From a checkpoint of a small transformer trained on Wikipedia: rotary positions.
Each number is 500 + 40 x the weight over the matrix's rms, rounded and kept within 0 to 999. Layers, rows and columns count from 0. Numbers have three digits each.

# q: layer 4 attention query, 512x512, rms 0.037, rows 0-52, columns 384-511
# k: layer 4 attention key, 512x512, rms 0.037, rows 0-51, columns 384-511
q0:509485521500458537484525523554552437483495482477531460500474503445553577488467464473520509556556483449502550518501532552490524493498491510507465502513479426483472480499478459508514522455452574483438594585470536474507522483425452537488475480449500518459500447429527519452415521462498493482520495462501481496528503463487497509493466479569481526463534473523465517506462467511449547519464
k0:506512508452461430460517550510517511452467506515462473517543496535480491526493455542484446501442459493500446465496559539548448479487479504561503513493498521540497442528522555465528454488570520513525478490506441515497475520517490500482506457523460457503470549519513489582500515470530532458462449510405500493514527518486556511473544529477501443463528491502432492530456508576516480487524
q1:502517527473495535489543492458542503517540510442502495495541485515558451517513467460512475547538489462491501515538531520510510541515501462507469522526459418534502483519484516488505526471521462527496447447497479430516455485465586497504468499525492497489462482500509534444538464508489549478483509498524501531515504530514502488523443467516542493487495440473532486469491482403531444530521
k1:525440504539485493522440461523500508494511464500531454458500512529509540497471468518520506482533490486501588525495521497489452562512486477521482541487487552500475481511524520494508479533440520480504504472503554491505495539491433513506501492478565542533504483499516486567514487536448525502481441506421476419541482513444523507471530532490511466497505507519483527540530525525455573458478
q2:562461479505501477522499522502587517464509493560506477517511534492470472447539514518448480449453494529500534508488463453541518513510556461478535467509555546546477467481509494515453525522490451529479453490510484454465487478544496506563508487487548479514525473516488527454538494532474477511535497543527492509457550541486508469521426529459507474481468528531505491512540544431522461491531
k2:536431460505559519528468469436500530472426557571530552496489442512506482501490458502551508503539517528555500499511524536523489486482491507524499505479432458507500558515476543459507559504453473483560497516452502478567507515495452508540487548476436540473486509482444514497465540513423477458448534508431538470483492514539467494508523485563538513493496520477556495488495485514487525521495
q3:472492488538503538517478534498495419533512508465442526493487467493476489496453495464431476515524473457535544543533498459503493509510467507530504485496479449514511527535426497502540522522554473529436553492556519514419551468467477459491457461496473474560507471529511520517519510546467522466506528574555553511504514477520547495526558466502505549490469493488482505442472478545513507505482
k3:479461572490467511478549435511536526512500443451488506481541478498524507450538539515516507520499517494458530491475503443500486532542454505501501487507600540505508460473563546569567517477446497532546499501456512515554457488467513499506524524466517487524490523492459502567518513482551467488492440546457426528453529441484562479470483488535479504486484576535472487535466538529519502446477
q4:504494491433476467472526515525583482505540463569566407499531457434518507475533565481520467511523525489460482483466455505526506552508511471529534483527521453563470477507517438482511489480473446513539461431479566482477520372498444561520493486552581521506521474515513500517500526479488524506516480455502528461501493456498490440507497515493481555493448489542581450564550477464520444466465
k4:579444509525541486497438461445520484540462508560440486499536445442482450537432555476495508493419536529543510498510565492528503518489441524551472459519498540483538466473512495435515548484482509560546466522546463474556450583481460494554654571521491492512471526506447479506461492529445515473409540578454500539485509526452500440443529504528533395513494517449553524475493557442452479464503
q5:512510490505538538506565457544459535485443566514522488552464497526552483515519511482568518514480508526558462454500570627521492498535473502499482443480451475502526433489528504488490434466528562506524501483451508510523448525525482465506537511537464438543483482512525509537505591520499468476469475457490525454527478440502483475448526547457478532499523412537434457506495463459479525519498
k5:542447554426501493519533495553467525500514478485449484543533510521521498524590516548527514493486482485499488491485466541512505485471550526452521464498471481504515519515496433569436528532519469499500511523511495518454541522530527488512490446439511543417525471505550488463492429433499533536498539440521463532499515526483503555517539488490502531521522572528464505531482512514474523527515
q6:478492540532429455524493523485484489528516511488503454497550496490517469538520456449448560525432531456459484465506527446465445497537511451512499518556513506431506485521462535465470442537481550546475551527478484495511407557526506469514460529483484513503476450446414493566475467497493514574523474523456479503530516540474538488497452516479482480514485539512517480542462505560559550525504
k6:482524488436500501493505515480482532480489514525460554488553555604506527521458496480489503477464523514510566488545554541483483441484559502439547507504432556430522429577497550567525472490495487502502488480549528480504539475553505483481509448428521469420493450495535440429495478430506500522472465482510553466468487467509469545502569531518478485495489443472541486526481510547529529466545
q7:518483503558482542562531508548522456474490520536511492498517580516486537510525528446452484508547550573466517581453483522491508490542565468475522531483527517394455455512474480516506594500497397494432526547498520493555561535548456529581480493442491514454570486477494504484561524468504521450513513482550495512514486497543474487482494423465507517489439502478456503490520516484505492516438
k7:582504566555419507499499470558570549520501425474450448431550497459521438477457508492498543512523531515535585492476510426493512497511436499533452565470539467568508526487540544484523494505492491526534498520462485493536472539457461478512517477558558487557424574495402524580469551507513463499452439565447531576511460482494528468448523489496485521493490511514513542504528505487465486516481
q8:531565575540496571431501487516493545469580493509427438525534449491460531497451552514544469475488497476474524505497490459510520530495527506468505511519514521463452521521570494542538563540585528454515490516476540466492422439472453486534470470538483526539513469463423560545490504556413534521520492506547493567469500545503470459507464510544538450553566550526530503503455553448478510511553
k8:530531517424474456497470480526465513552434493504548529543506492508552498469609467543495481479563471532526519566475514504461484521517612511553560497525521485590577475501475496480428501494457460548492530495522516583475569511496508496492434532514512534531497416519559483492485457492475491516490550463552476467534455538519524509509504598529431549498516514485424488476481463554523473504519
q9:467595492444483538519473509505501539468520543455442527491465560505494485479451520485473496542449610439520475517613484472438570483541609526508509431498482486402422472492503479583483503502498453521460481493540513525519510523504538505555472515446562496478535480437476562502480490544497486541551431514502496545542547453486462473479456562466503409497513526582559508523487479471483548514478
k9:499574499393461505538496456609508575452438462519464499592522516541477501479547448525536471470460527500452500497499512512421530471452486474463526498529508489489556495527477517520545422487484515458488453517447496493500468470530491565417446489445420487471481485525556462462494478524460539562482474406505488416509524513469448609506460448504439509478511529518467407531535486498498519479513
q10:604518475430482550500447464535480479579518466491460542498526546479500475504526542503518489466498456489501540567462593537479467485484651481511508527526555499420495405520439570538480529504459401568378421485491472479566567489533513454549522568459536511553533451539579583471476452559517510510539558414534518463530550540521493531525546523430501450508506508535464534588600547449535592478496
k10:528514506510542491492538502439428461486476507512515517466545517531453406518510419506462483537523542507487430551541506565481499471504527473500514481501468486537516522430472437498512538519469498499525500548562502498490526537506526492528576478543396549513512513453444459501513518497534524489454505441536549499473538537521488485479484540505444465502514579470509524458615499495533465497550
q11:473477520463526495497522424500461502499503529579453503546497452541552488479533463493535489465477502522473467481470520505437517436441454520559560532544494475490497574515562489513506472454511483453506507478473487499488492534518497475467477450479431471476475539524515518539499498528523493510535504464531564495513486530480501505480523536511523514529496570546477496470471489492536444469541
k11:475425505501552481508451463479475452495471473455489479501494524516524515509482513507506456521519510452528512530477411492534498480486483528465514547420441574572542499463518473496443522503489506486430490423512496517449490495589471464470425540557460442460521502579514536493481518474464487460469576513484444511442502529575451539477489476457543447475450470467526511508485544522501453571464
q12:521497479443504509463531514475457409488464484441398482529513461469470532410538514514496456480474524479543488491519521536508528453490500500543498420533526496486467484491465512499454509484498530504438514467537503536548504535542480500410580505491495493497495411503491494531554555523512435428494564475518525498539480510493493477525464450502465470487485438490508516565576473502593436498511
k12:539495449565493483568435551412509549438498504523563529472485453519518531514453547595519537557429569478522525471564488531500523551535582543515522489476531484407456552510487476540531513517481629573466574506444504443467562544523496491529488483562487504508496517508517430473532511503453496479489519496528520510448517561513486505495544515524520464486495475525545462506540544499477464473482
q13:476510525502543518480487543513492509548536510465396426495479513548553524528577547508516466503372421500500532566475463515514557511500561549492494543489538484438545488592476574513543531490576512569481435551578521472578610495487571369497545428466484476574545476441562499464491478498498464466491493523546459485468497566550484480463515521500462498455504493491550505484551492467464452501487
k13:529488501533533481456505505470509414508559542484541537534528511465496500520511507548477530530464546494490570468585542507524476439515526548602532508517549519569510521485530522485535499533521485484544533505506552496523574567489475536431490532580501552442480495549462530452555478473520539392523464588513544524449482509512517517546499456438532517520460483495552494518430532588577493513516
q14:493505511481515512559481511462469508514552493521483472425587486523460511445525470566448482514481555538480471463441528544554473458527509489466483527569425409494529550438523510481540585538528486479455552527453496506495518501485484518421494507506531496494498549477464511514438553471481452448561507459464467558525465532469469531464485532512539495479503466491532531528466491574512445476512
k14:416532505505506507535459456487474496548537531490454523436454489499501533507445509492469527485491488475521546508549463522552488479471549505528510469486544478571465528518522499456511587502535545569556556553495498430465470462531476499503492506545436478555490563503500527531504539497568473458548492558528537487536465495549473406508552506477553451540511505495499506459461520400510426500515
q15:427515492543488518516485485465428544497575479456582488541488499480507516462525500486492527495482448475586521528553485450488436502559425446543528440491532448454608506461525452535500486464559527468525484496529454416549522569501459541449482446535505519521480543493546445486477595527551468524499531525516600435525425576486488550429412461560482500502483478450547499486498460533484469465412
k15:462458501542578562462521591522491555519483520464431515531445487526545485575570551479514568441525478508475460527551563506485494477471519489565437418463558472612593529463515433392517516504448466512535476519420510498442601456442514535487526528464491487555475508585495470448526468446547576475508501496485556425580455546541479476501555517490443509477493501490522462536524505507532445497467
q16:492489521520482521497452463391498524535513437594518441463432561478503470483515555591484496500436487478485521540584546452493510554499521492472498563479540474484528463532397549536486542470447514546544495429559640541469446475504526540480498504543461439539482495439546520468455494486504443552452500581523499528505529392516548481497466530528395558459515466530485551437475484465433608393454
k16:551603450472495530516549498546483509444468426532452517554551505572459424443449524506516468436449467527423458488487505483503500426528553456507514505523465564522532458508486477562482425449508567524534501509466553505516431513462586497489455537473481494545497532528500397538457444481522538539521502525480511466538547498466462460425539490466526483482481472476484521481520495449525554502473
q17:427496502479469506578477544430497500492524475535471471511440517501469508512537545527503493445445460538526544443552553532465413506457598499527497512475465482450513467560483556475543489481535519470584559539486472541545507534520470487543480430488488492547534466521439523464444499423519474597452445469463416460513587504557504514446418457424408529471565507488485512487459534470540506532496
k17:462579458494475500436483477530484459478505466541487448565560477485540524544493397540482487469573408454550520558472511484471477497548455558537442520551399603472535433491500490500491459519543575504499469528479525562476514514524513520498499447484534584582478468495459510454468346487500464500504489451500505475441508477536493530538442520540461508500475569541519483492542475491418511534547
q18:460507495530582439483594472542516520409483443573516507471404518536469489502413443410409484471497495569525473531560513515563420465494385496434498444490517560496528465517449436459363529463489534447553452468518506455515524479452457533515394518528508534449503529461509475437478515487476508379537483502325446503522455517516501568442390553497532638417457512450438429477449498518450532498493
k18:535519519530515542452604458539554500619456432404455472529524469452528547454483495481439474535536497518487517467374505524520539539576496535520456391492558455505552458458458508349447466529528456501479497522485480456373549497441363565579529492528507421509497570471426501458485450512486534399471480573388446525524417511499546490594473532575605534549471625434451439531519479419469544534458
q19:459548507445451430516493549502550439521496575476441421547569536520530498567572464430494514462451518490570323560438537553492526496535501512512507377516498514488501469578418483540569523436535444515419544562503449459545556509479459439465425452469489501545516445487502550456590502397439439502499514569463481489517528511539508453499549484423492389401530469519485508568575513567522412527581
k19:514586540515495558507557543516481505455511399546532485474501483472492588551514457483527520521563563513536424547474546517558498563488444613501418471532495483520508563488460500498466501529476512485541548499595449431521526448496500556546480506463496522522444477485514539474487443439518537452497429503478474509498547494498520509445481363540508500448512490525470497519615482489480498547501
q20:525496488489528522508520482586475474463517583525472504464497549446528494492467479488537517510469422437483515473486550498516487444509541559456529449530462500417457481503443472498434563454489511477481505547554488451478545516481471536462421484448515532540549528484522501567463555537459495434460501480486507467589419479520483537548464496451457475438525445521509485552482494489443499484471
k20:383491443497497480560511560532500526463546517537528526493563578490544475502519497542553492530411485519548498529586460437519501497517537533446523531473489472411457505524539462583476483467511481511462562531517524434470523514542467458456503509447524491517499486442561541632470396430475520501466527517456486491581484502519511547393549474557510475496525482513457488561489497475506575472496
q21:553501390447534511394482485479509492544459474456328486515481549464492437446485397560486442494569470445514495393499403478490568554497449579524531553433499433524515506454544487551447455505515426487492461524476588473480471437511470530567462557458457473497468604533549494498511516461527557510432520434472561573468561472494500527488468509482493528542531479577559520499495589406490578510510
k21:423614470554495526418536483454485445479486512522547468496543462513638555475497464463507471484482520486476502441540516472477533545498522489485547508463479425515493545529453483515510569520552462469477507537436488338485346426474467500500507502571403437518444493504362477509444387477510605513427449504426462495516524569566560563481499578498507454470511477510559476468440497458529493553518
q22:488513482464515485541544510470615523511491502484398496410549496577480459492566465431453523534482512470486482515570508573504575467499435555468479475477557571551486578488513588490547500582542507446507505546445466478483464546490482471465539457523564469497462530523529432491549526590493516426416524480478445632521556564548512497459572529454472513465432420508548539547460520449536554518463
k22:468579538516512488510532465426459475459524557516530451406464482437415511487543440509483470563451576547468628514550446511636605459499347522435487415485492540542436508509456509410492495433488469499395454487413516563530590526511521508504452455484541530478500528419444406524537449483540496482502501520558511468543616509584491540464576472542449567552460450422526484467509513443539511454550
q23:541467460546539494435473515642515433449559567472465408493466513547451464517484418465537489537476549493470467537429446539530498552424539475550559570498509447581443446512459518569558474574490526549551555563532554615564487492477467462543505524557585473514555488471456553475542437422427539477607538541457435511484529494540466536601465561474471415527501467476570505500502434503499553486529
k23:426478486448422561508458526529515495470502509412485483523456515557482541520483475521583511577476513487448465513480450478427514470515570456547556513476507422536595537483462465577560556460490523551559442536533526459514509392463563489545566437576526492501517481534508477413481499524400526575505441454473459552459441522531509562617497463481506502459500419558540501507498468542482479397475
q24:520436480525527388521522471551432448509503485470461477418480546494457522479443570553439507416398506571550549525494369600475488501485501611509514533547474479455608571516454574487472616558499389433485498498538444548494559514577416598370533537493506527399502480456613571493473542527464424504574502422494452490454481483436509480374484475566538435481472494460392522532496478580524484483529
k24:401517509563480442490535531563479500510521451503498463486528403486595496545399485502463493480390613476520513509491503460493488470475493639494494615525380527413544586489509496553424550479408476474496639541486429588533617482502467511459484639431464544506506429404463510474491544481450511580572518433486480462490414506485476555411518470458488440489462551497448554502520490591618435455518
q25:522492463382538497518493504528527480503508477489537512551521485483518456468546396476503499506609452504415452518601455489553461637521484500471500487514475554569540462531599486455549553513424442564514563478506518474539467453509433482478530558432549476537527544475484581539528442481535517537556566407466658426487489540516551553493458482598495448572472475493469432571411574527504483545569
k25:529550480494488468557514502442475490485440520515562535469544433400552439464479455464565512504499408527473475456518521494438536547470526528497480447500543570401475522528531513454470518538498447481486408477486602584530464485388441443554461499487515410520459500418586647471511495507594492532598493439408498446547538572575523549485484490463445546526396472556432507509525477539459530481569
q26:523563621563502418554501536468496569456495485447552513512413505477564520466428525523496532401465517547475442566502504501501430545523506464556510534440484505453477399471506476481548457479526441528414576533514536494487580448492528444513389511478509486514456424511453475497557517525502551441485500552552536416505551507491536425553568416382571450490533544467532532527526505601532527474638
k26:440452499512380452494454524516483553405467523546714582482428498573588471488442535559542479464375575503450457559464532530527518484508535437555472471478479431482558451452534505381528459512465514470498553406525429463461558520507429459525404509413509439536509493537542504470549455497541547405399431499539489515484525529433528468536535489459482418493495529453455480545532458570473572513527
q27:560444455514463459488452556451497534484465506518498497472475518515498433460477433494549568475517471507588532438509542515508491453484587425544543528502608484470485551394478478508478505468464512525533424506540470471443509467575472480515471472552479488576468518512578537514535456575536486512453485472599480470533456473425553490493538565559518469471534565553504475476433443470389539453405
k27:487520437507488475417532453529387486499464524437467471432431446547400452611521470507500485482551429556514553467482503476570471450491447557538461431492533486525511642427443457472421561536516540515577458495607565470436480548475468458540501575429550560520510561466474477510486555534541477474483462512510490531537488528548538407481512586531486473530489520562588568484586544498521501534488
q28:492393536436489493492476535474470491515484473548500513463527518487425458452534527519497556595483531477466385479484459545559552404492542480519490610527451540598490559487441538494554542529460578497496507445506464533459457515510516547560517491470497475497457444494507451536458423455479500431486483510484419604485467486416484555514540443552416419489508503467591465471466518564498490511439
k28:379455551452576468444437555443521511509455500565476564558593457471555473571498438521478478516466435525520506462442558445490510519510512517542516624462479539463535585516535442519503459566563546495468525555434503480522525521426552451725543457446486576533451527512480393581567434419508589499508495409518456420473595540560518607564470424516458469498477496524517502448473497489473422563436
q29:410465512511458519533594484510500462490534465467602530464505497527446505571415579540467562519489502507503511441503444540406561559449569540336580631519493586415391434485475441446457571485504529571456450474430505579541592523450543560516518520552407535495480484518473507560473557499470557439543442483545461509541547491514417573536367435501520560461497511386508505471421505509516498493497
k29:501572466520434513528557462459495492515443467590590489576522562498481490511513468505487469510615581512487378456486524564503536574536490612534500509497542657418448434573496503446522414548527545509498479487455493504523501448460538540443542536536469555485525547535529502581473611614495517461444446486549454583510559451534503538504576476531490526525539522457460494534425476486499618437473
q30:455518444498476498555445618583472500507603491400507476458497556479403427560501606474482566520602468517506476476524528489482546484480518448453506436555429541542447477431483524432531470438532540497493534475496489554591478606450450516522420502552466525557511453523486479519455469406517461540528485525503588541609494589470496564407532398569483570503464441529425462506549489441434512559501
k30:537430482462457469506415545581547477551550489418501575409588452486523335468530485529516469492571418468484482522523512517451554452521457441521500547499477542453481476505555529457570479482463493484451337495388465574446521437387347458574459443512451475430532419554527439580447421518441657521513515519473530533594577459484503549467539493448488483555524546483473523469514474490469446525576
q31:435540528510521527587590474482516574495466470485545515548579504420527521593501468494535495465495455452495484487523515454485462501462519523439505421436487488551439433531653447445584482496480448482481438547570445384426520570500374421475457461554478453436487503534554473451478459449504501486484494555505441537519522443464458481521411477554495548585499471496500510556499526472501496500529
k31:367473482514517540511608459513461490476493517458529520527503472530521441529468596480484484523412426498489493503466470461428441508498450603584502491576552451564469431564524520549561420525517497502556536568542407452405611548532454548666607482553402509505440479543562550523409585430550441561450489527485503516555541465523495536563437455502424435477496452445543501494518461488493526516543
q32:480494488508514558510512450525420487509526509575526491480553546529478534520512524513534509536464451483481457465497487499440519469494508516529485495444484555482549540574478479465507451514526493486485488498514459491499561523494481475466585494519519465567496545469465456553483426502534510520500515425512480537494488500503518567449508507465506546477518456472484479503525471518495507475480
k32:495501525489489473486542577469533505513460479476365518520491519510487504506484490487472512499528535556524511494487456472485510475458507480536466488584536482458475489479525549477481433557552458494421457492506507598456535488478522503451489470470462510453495487524487471513491419497528520583492530521508534502488478511519504490509485486488496460542453527489483510500525520495493478496506
q33:491499536458544506506536483510535516481468501498517471531500429500498531486513463530541551468514491515519514478500539539510476462506421494543509498535492465520545493479496441448528498482492488464524513492512425488527480496484507509488493462535431525462475458470471537478503538506428448483490513481494417520506453540523456508494538513519518483523485522497480490526512514499578529495471
k33:524470534554451506482496534507516519504502497503495527466537487493503463472498452506514482536475479510541516486452539482510503516517486495520527523494499539465505487467470503472538524497461492490492517497520471537528551458539414463492549485506508483548474574499552493531517498485536430463544430544447514514471541516540505462449476547492514424533537459500497527534479523487448483467522
q34:493504546482474474475562530518539483492489528460424494531518479490467495445471475431534463531520513459500523469583558464508521509537454532483492485550531511506425486480516491550552508487489498488513544500482545507471510434495497535463458471503504535442534475499541528447495495498531475447511492525538447540520427520456470497528493449556488499504530464497474474495453511501450550546484
k34:538466507478524533504470478475547505473514516512505514425541497456560461541479471481504504494497500489526529524456529520514510509451490518553448533466554571513593452566467507471521489481537500519532560498518456483493532518481480455530530481510450475509491539547442462554541513505521458466473416543444559562496503479549489513539488538466509428504497496487461501474470513546506421459470
q35:610517508469475489488492518530508495501499489485427502499558505465470532452467501494477476420512476530488525508452484452497489470514538483528454524506517551504486493565521475508481435484466492514485468534522500545501540442543419471448525507422482536568478459551463536472497517521492511517485455519465435463482517481516530498520471543541479457473506512503541522537511549526462492521453
k35:472499442546476474507488445444585481487558553518499461448511495427474521468500442473465501521529482472485490462555524474436516512516472486531475461477498553505514484506495530406525517521487484498470435483508514467511494507532506584510470512557503501458518477493516518508465447516510529438474491514529538542518494459466506511542477525482445482531508506514493499467522445489526462495537
q36:473495515537503519500510493564545489512485490528509551490450480499523513493495470479540512479575518496491436455476502506488489438514484513443534480412510505479519571518579442517561539522458498466517518497467477487492481572470555454445408473558390444487476497477482541498470534510465522454517490458485452471446498543462466447500487487505523498470560444546470478468419500555479493557539
k36:494471539476479508516507439465452475499501485497476440544533539439502552502491517502501509481476487458556472541541496464492530514448508528504486433497480495470489511536530533429492531508550494501468506472474525514532549460493536529449501491548486568535495557521487479471489507546504451497506505534513566495505486468481513552488503569505508548562538503478511518491510484494449543509521
q37:533562435544490502519450515524505425511483466581527443466528478480533491503458521445452518534488445582467586461481460515523461547446511532489514541460504484496461514477479545481426464522539474547572506512499478476579471485530429509553485483528475487525474482470514426528484452495503557441527506515432566470536533499497502503512481427453474470474527510503508482503531452532543487513469
k37:468382513530535470488534530491510496502515462536531523529458571558497536508534553560561565517496554527528478492560481559534520599530529510534452543560485529504489465528460505586519463520445542509463535506476470509485486478467518553519523515484507528525559523494529513477536495513462522536475547525486508508483480484436521498434481491554514551526524529497503485542477543437494502503492
q38:506491549540522522499521461514459424457532435443480533567474510464507503498441426532504563490530494528489520445504486499480540438502409457516501512469488489534558516501546444453542535545521480458468586524500506502478455545498500516472386486519414484410465510483469488478578513529497522466489494488529488448527513543479526505491508472560536544497445551526474507432394450475498387466523
k38:439454534547443503478544495478501504523535509466450526487504520458511506492539500550399533475480505481459563455535502430519468537535443503535461523489509518483564469479441509428539501499497501545495527507494546497455477536478536478436487469495491443574453491502484481518499500484508514492498449546467538545499462559528458433528429552462481545541488522490532478498486510479512451496430
q39:473537479485472465579496503475546540507535572513517425440526571541472538499502469432478501505511490395536492567511502474521514547494508505552520476517497526519445555560453498516475496531500478561486567497492495504437529479557542515528460507497569515528529458495496485483475492520481503468555516513480473508506498531520522463534487494503519492473492538539460495517444506494516531497553
k39:530450512587443519475455475498539481530488557517509520498509426482464501402476501420475497471502478524474523445436563461483525489473495461528477507506530443454456481453555486459504536496507475512480486551526510522508490472503488514508487512520488525492505507462505472475465481525478437493449495523477515537491480497528473435455497519497498530491509500494490508496520501495501469468491
q40:492471499507517473534532454521541579465484530530517527504410520514466451518476499499458541535517499494498416425487507494508476482509518489511484486505509497459510472548515505475512462507483539457499446466461410499437490537510504494458533536545427473467462516486481471531500459521531433542469525510450524562476481430472466484471550465539465503528483450476513496439463519488486463476523
k40:477569529470459522461613525491453556487473455498470490575563481525530510524509472499523508516492545472462509447508562544537519506466480525509490450491478540477542524450460468623453527471541456506478521532529514557485480521512590516476532411389529536517510468506517493525497518462492535515543445483498464491478499488508502490425513445550514509539519534526475472538536534437587517557472
q41:455544516625471467498497485522530524601493496524551553489528607512530448460480532482570552493525498503566487466533483523504434495490476520497483486479485457489544483458501555484443484475469553509529438494475534513510522503498479504528528477473494541461504524473565523428526482462540506501481485499439593502444547397447524527474515519532507461520508509489510452471453471546528484534518
k41:575477465499528489540572546518518494512485504596542457575475458502511483541520495525563437466500498500475506479507522511491502550516498534463563503547466498436507470503487509506479419460507459461531511494493518544510433511468546484518541503476478474539519458528496496529521431526474563547507496522506446487520498483456566565548438505475506516524542470476462524531475528485520555434539
q42:470465492475492502464465505453524554528490473610512503507516528476476496480503465532540536513503480489506523503549520532491493541493517485460520511554485480468493468507516496510496395551477506518444483474486523484587477499488558506521553571495520505504532489480432540523509421527521500524508520445491488543524550522525499513466493520510549489510589493471516547543478513487499519470447
k42:559508489504499500519492484520497518460517509492490508529586576581456405549463545564457496426457472493433482467481531497431498447520518424422515491481485572545432491538468517480498539446457547450503483469518432428511503540501499461488489441442451488476465487470521492452499477504470469547486512511513533441516463503441485543513546508546485441567459451527490486473523501495569528522553
q43:511512561438496503415537515417476541517527549417427525527549415527472581481478552509542484457531518458495438485551508497527615503524518485529490494525545366584508488502543534525501455529511574538438516526477485504473527457515486472435504525506474499500464538551449427428477485570506530562569481544485517547531539470542477503447515498503511508522547526452494457496449441496525489511556
k43:458503454499491537509492556582516539501518498515516612533541522508571473451575492469573478512473460524473527489452546527527472552510509536494481513508479539540507417523524517666534482483429538511532471563536525563533524539501522554521496517446441527542512512554549455508550469497496513452461482489575456417508481563502535559442476549510450449520524508559534490544563518583512438503501
q44:492498498503428492543511533460472457488505536482448480447512542519537519519519513491386448553460439500513523563565461526474546478486597531461483473529447546463543493529475466563521523489518487533469456490495537514542524456484472499507493462458560501512583443449497571507469502524497518431485526467495481489542452492511431428494368498472502528416527498483445510502516542488473555552485
k44:426449455529493454475528470462507535503508504474506525507507530419462574391484509483518537436468534505502535514613443488524454537527538480494506430556524431468478516495474482464474481516502484468446430473503551478490489490486600570448495517533544485519538507510515507572504502505485528514526491532450514462526488520535539484544501507516481494449482509500501483497532507485591483504532
q45:477503559503574541507488471503531534515517476578598446466431476409488577480466546493466497496555517503472556423544479481535458539510470497514463524447482437568523509469533512481470513498442505519537518529490553472527419514567449450512481451546535450546470506523471458539492521476438513524499509535467442503460598490508568463490517427577461544507459539473504492428477487435510513467472
k45:410429532506468415494452488580412600474485488544491459512476493458512486448555571486494545531479441486476491489522495464586480486563570499460576516487548519561578445519474468472495463512483519561518409470510528520506483457567531480482470468513496495543508505391562508463562488512536523450496546455464540531560451520471440553490516494484544484543544601467591500504520473473416462489483
q46:553449514526568545528570492402572486509442519485502479533474485475525541491464522462455454556491555492513513509481565484523524526475511477467488495464445443451510537514473439446459501496533509467441550448517522488508517468513493514424478517516459570447557543496595452489477478426464520506404518460527497532466461478506508472472569493524531554444516487521523543466415574477425468453516
k46:483426565476520510539563476502500420502527454491531444485501460452454530507507473526519526471519498505489466513491488498541471460537495443480494427481395450515518469497527513567511561475491502517464426513552500467459585398511446536449483446459503452513448544478502510530468431548555474537550502519469546529528489478539528526451458522476522521524493483420540559484519503500501480440495
q47:457611550511499483531447508474506487540559452492570522444490544483529494400489587503462552449561481497527515531588493570444494471496527496485469510496530478459548487485501555523430520510537449531518492590452570514538497473565424590558457548514443524448517474542597457444490508519537510513539452532491486449545550461523528420520478532544569576533496486506473528452489517501559519552469
k47:482482521530510578510467524492625539577538548441524510506532544420445469480538482470465521485570492492472442563442573454534493548469457524505480460499515486602538480473460457442478504452535392522472459466549558513498546539441575508482508558509442575515481527484516483469527442512562463393476516496443489506546485452520511514461516539482550489513555459457498506495509498536508596462430
q48:515501559535489549509546509549452568496504478507600487525554465548555466516539488501530556511448517498452475428456525516495487511490486532556530558506511571526462446443509521463478489518456514516588614499441598499529465552461532521531505494563465518495486582544502566508484443410564563574539524464454564467486515525522530504532567503510512522494484586526434534439446517482515474488488
k48:533462465495472486492504467535442486514527526540528479452460527375544535492470489481470491539436472524528459514458534532500499496485516534455507481492576559490594559488468518519469556503480525528494482511454573521524509588479451496447439492467504471480482451471521441451496453534489498516492537509515526506534517437511527555572464510534507472486471509464425472505534459537379457548421
q49:462394582518516521505417472519524463491557497464469518459502462564514514548485632518522512525517513500507509503537444431526483475579521512515485492484551455526495536418564408489477489485544535521542402510482464449480531524500507487417500525513443554488443570519494503563516533565465469489448448508496600525455480498465537526461562488488437424584466465448558447480483531489516516458537
k49:474550505529487496529545461526472490545463479494499514474535517428537429458543527483486555484541460538506538495509536488507453509500441498432509537486549509480482522570523476411591509548530394553521469482431539567543546519526480487486472458442559487494493591471479555447473451448480568489411553512502576512509462486551454458521545532434462469474494545485508495481484493475554449479495
q50:487545531449390444533421537581511515439533492536534484448556560473525533471475582491526490556433490423534419562629476388396449493458427524491465484445494477534482482460555539504503537538573542547429570492483507496496493508512507461467462450505457487418458446525418471517474501577462499490459516513544574451478580481464460567458465481490535498519534517503458489529467537562487605437579
k50:525463447488451525430541482556578444543560482526408575467544525491480499377467551497562455490500503480504492467493501570543442572538460525502496486524514600475515512555492533522428539505477575472446499453436548467487576543529439486417477524377507503492497485487400469431523496471424483531508434505337472467542461509499540533473501484544504549452467511514454468461526548466423532416507
q51:500442494499495442533496456495492519531541496500445530548431519541518494479497614570455432528477465508547473526561485436431501484490566474487463448498535446457521501488457461572535524474505424508495412455544589443482495478510497471491494502509515512534527532502453503483515528572470476533469454492536565507480527477461526490560433493509476550457479379512480451494524526484487501416551
k51:544434561446494437470478527607442511471504503453496526501577468497482523507541652514640398452534568442515359575547481550483597511475585517506561389444504501454410534565494467621535386499585358484595466459418625528453481489458512409417417466493512433528541555526510537437484421459515460505490545609478445502537457475461550486607445437468484524524504523501541515508529474555458591395567
q52:534514561413518530539476522490474393457566460579497476497478498494504484582502491504449538559483509494478473563564564493596513528557565546484515478482510446465572418473550439431475545510545502538490560528536469480440510473521519443523511403469453417576463586504475493491490541526543518484477470566434506479472482512471444456508324437496446553495501445449556472453469451528428462461384